Part of a small language model's weights.
Size: 15 layers, width 448, 5 heads of 64 (1 for keys and values), MLP 1024 SwiGLU, vocabulary 19874, 43.7M parameters.
Architecture: RMSNorm before each block, rotary positions, normalized queries and keys.
Training: a variant of Adam for these matrices, 701M tokens, 14340 steps.
Each number is 128 + 32 x the weight over its row's rms, rounded and kept within 0 to 255. Layers, rows and columns count from 0. Numbers have three digits each. The size before them is the row's rms in percent of the matrix's.

# o: layer 7 attention output (transposed), 320x448, rms 0.0596, rows 63,126-127,190-191,254-255,318-319, columns 0-111
# v: layer 7 attention value, 64x448, rms 0.0356, rows 63, columns 0-111
# gate: layer 7 MLP gate, 1024x448, rms 0.0591, rows 0-4, columns 0-111
# up: layer 7 MLP up, 1024x448, rms 0.0589, rows 0-4, columns 0-111
# down: layer 7 MLP down (transposed), 1024x448, rms 0.0581, rows 0-3, columns 0-111
o126 100:120073154119120090104158111164165127083144146119131162122168166094115124133160117150113146082099115147097218133174093131116157165108133111132126098100125138115124092121200145130162090066103170156130126136124085080132144133111091161161115160127137088120089120048088101083150111119132094145114150092146134152142109130117142197093094113128
o190 126:104074133091159067124149168107134106089145140148123189127169116103147100133092110168126163127136151121106059092137113091106134116138163137136203087138165120151114118187131156179156087129094137093122136093124144094108111128077167146181148165158078111093088189114093118139165127107135119138124136144155127087146106125134105099110109149149
o254 113:116070124089178099141156141117102108096152133156095150149177115100138104170081107158117181111147143105114066072143111094114127093119169136145194087143170139140132104183112136180147083150067124104125139046120139071113113120109165153179129196136104125107110171140097109130176126102109113093121119139170128092141098128106104103123141128137
o318 091:133119125115098176147084132096186175123114162137104105145174095130072163125131103139123184072131119131066141114097164100096103080129161126097190135182113113081149090113140124145130139119095145102187182065112158104131114170087157175139086112104131071118125123068096106102148148134174108074115107143200120130160112147110133144082131108143
v63 105:164136073117101151158140135143139123107133113124078073124083071104147176105142138094124128151150120165139173152117088102179109098125125102163169109106097139110120105172143124093122157161132143139077157168151162151078105154110062173118155144126173146091157137131105161082139154068130078087133153103138123146147162115195163098083121152177
o63 089:164092142138115088106114186104099186171081116097071130079150152144095136057129184119100090134092133112084108113126118134095082134112148105131145150133136137148115100138012123141162107153148186114126135063187103189164100111118142083129108108143142119133085135147119111135079121112086140114125120054132084170166124124148135180118155087199
o127 089:162092110171117152119077105097130234139087155081143076089124076191135165113117105136125135152167197187133043179119149054116136149132115127095150125162070138173154167144047116134136158174126137112166118136088115129116117095139141079112071123150133127177120076172131126132120161154178175178154123144169079117075092111139080136130168126130
o191 119:111117147125097144143130103097125181115138172107090148114109160126060212126173093140119071123163099130165132098139177109154127141048148156098122159132097124114188101228107109119196162167122206145067134119131179154100177166111122119137107156136130131129101115199114136133168111132161102128116117126133092164106132152175109121080190167149
o255 109:139107163103081144150128102109121158119150165115070120104096165116078182103154085124126083132169070101182110066148162140159124158066157174106134189118089139121163091246091141102212159191117184115078097104144193159117178165088135102132120165140123120121098134205123145134149103119116074130123133136132095182127118162159135115064194164168
o319 096:158113158124121122104106160092098166156090153105067155066128129103058190064145148134128104107098110125099131101145158137139053160123131131120172140105126122172157091163083165138165111154115186127075147067148097182156124114087156111186117122166136093092069157170101126131106143120093134106107159071117092172127091168131154180093183103201
gate0 102:116141147079087113138093129216128178178107126082056096195159155156151078071126121181186077137167054110069112112170161108165151116125129114165159123127109031115146106186113130132197124159106096134070081149156107123110112121106098130144143150183132051142113131083153130144099112149120118165153116188152127148157123155141147159174123100122
up0 098:187104106093118096185130176082103095151136140105137117128069178126125142131075166135131147080148144178119113115117119175144107135101123144159101181091223060086089124108200120146090097126158124126132135106138083161122194132171065151132168093186106123104164108130127107155108120106078110084092150069087124052115180075118080069120166191118
down0 097:160131086141101182164114079132138136095068136122127137127077054157134158102117117074134069165084140097140082089108165134136137059139117156095148191126144108132080131161127099141139138126133145053117108184151143070141126111161125130102141126138117092069141126132115093075123163177145128146110189117160118105173114187159063073082123117132
gate1 105:119107086121113139189134139174134169135133076133132084107093164065075171143155130126195120115206127169138192191108118114116140146150140091107106134118092141142144107111167162074166225092053188111129118171174143141112154144213136141080093189107153135127119129172139167145137126153200123171130117154101115195089104148109118117138151100156
up1 106:044165115125164178139103130149069156099176113128130092099153098053128074109157142150108140088159109148131115102149122127051133145063110115178181123152058158098123162226131109109159146080088085105094108104113128143123191157077143142119135144163149156106132129118129120043211095105202060102115147142217121148081145086109093111142147140168
down1 104:072051135127091150091140125121115075106122170134129141105167080132102138101077143111114066114085155160134153109136130118063090144118139120121127133121049080140105188136140119116117116156129119153091180165155140130115161122131124105059085088153119139163109051170104065076112128072157119032179162128125136140132155138117124098122088202122
gate2 103:088075111180077137135156163137116070119124129135161102158101121163142043080126139080105112119073099089105155133127145095157136086132089139161127189156052138136152131181130121098178117181172148086125103121089146152130185106098129111103116126082105136141094132127118151059149110117177129165138151179143131122137116095165159186154125151082
up2 101:102122117118117098198130059112216105081140133146104077144127137175167105116209159078101108104148098148112131133125121127180180113149153105133107077162139167107088120174142081094126153142213124171118111135128153101120078096106151082099075097099216107128129117137116140126120172120106102090167144190145114089157095091101185149073127135131
down2 102:183087132104090151157087176103132093127170147133113090148067047116139127107105149147144102108139093157115154129126084133123150108111151159073172140132101113168108124111145097164116138084115158115155149167084115129203116201087117156102130090155151194175080164144146183124147140061108131103173155085137100119172113156139166114167096117170
gate3 099:107109151110080118084173155150149117168160110142113163109127122101137078110147089127114065124130126038148118049115111147171073051090107108131124107183053078110105119144153097143161126106111118102150173176188160124150173117055140115097060079149100139123142148136119069145139155125200107133152124120150138104166136147147055119118078124068
up3 099:100086104148119115189165106145120099128115113095052162148097194106157160150170113154130207155056118144110096107136127123188135105140113112137137176064149110100112189095102113153107106142127136103152111102118121062087149166096149100160076097156169169166167135124109126139142111153153134112177086117168104086109105062104125156114102118080
down3 100:143064188138100134110162173095151144176112144140094141145129087103116080069142132108053083122144095141230141108123137163147141130099125121148143088131168126117119091159161127163126079085121135083073096169175132141146149154112129137053177105092108151121121132094162048145115127103045140168068114090079168108116177160123095120123145136157
gate4 093:147097109137098112090102105151167131139120143104155101134158088110129102138206097123113122160092111136192125157144191092125141199121157124155066125100135127164131160101105155127121134095071067121142208187165181093116141168184127164111044167125134079204123058109120097113128123175130044085103141112151105134129029118144091086140184135145
up4 091:110092168127112093130185165146172139110121171193110132108191131132094082185114080083130145132117138134140163131139206140153171144092150194120100107107132121167141170121112102202119107062124127105109158150167117049065162137158155089110116185136098109141146087121037102111152144140154078134074122092121111113105122134225074130152140111149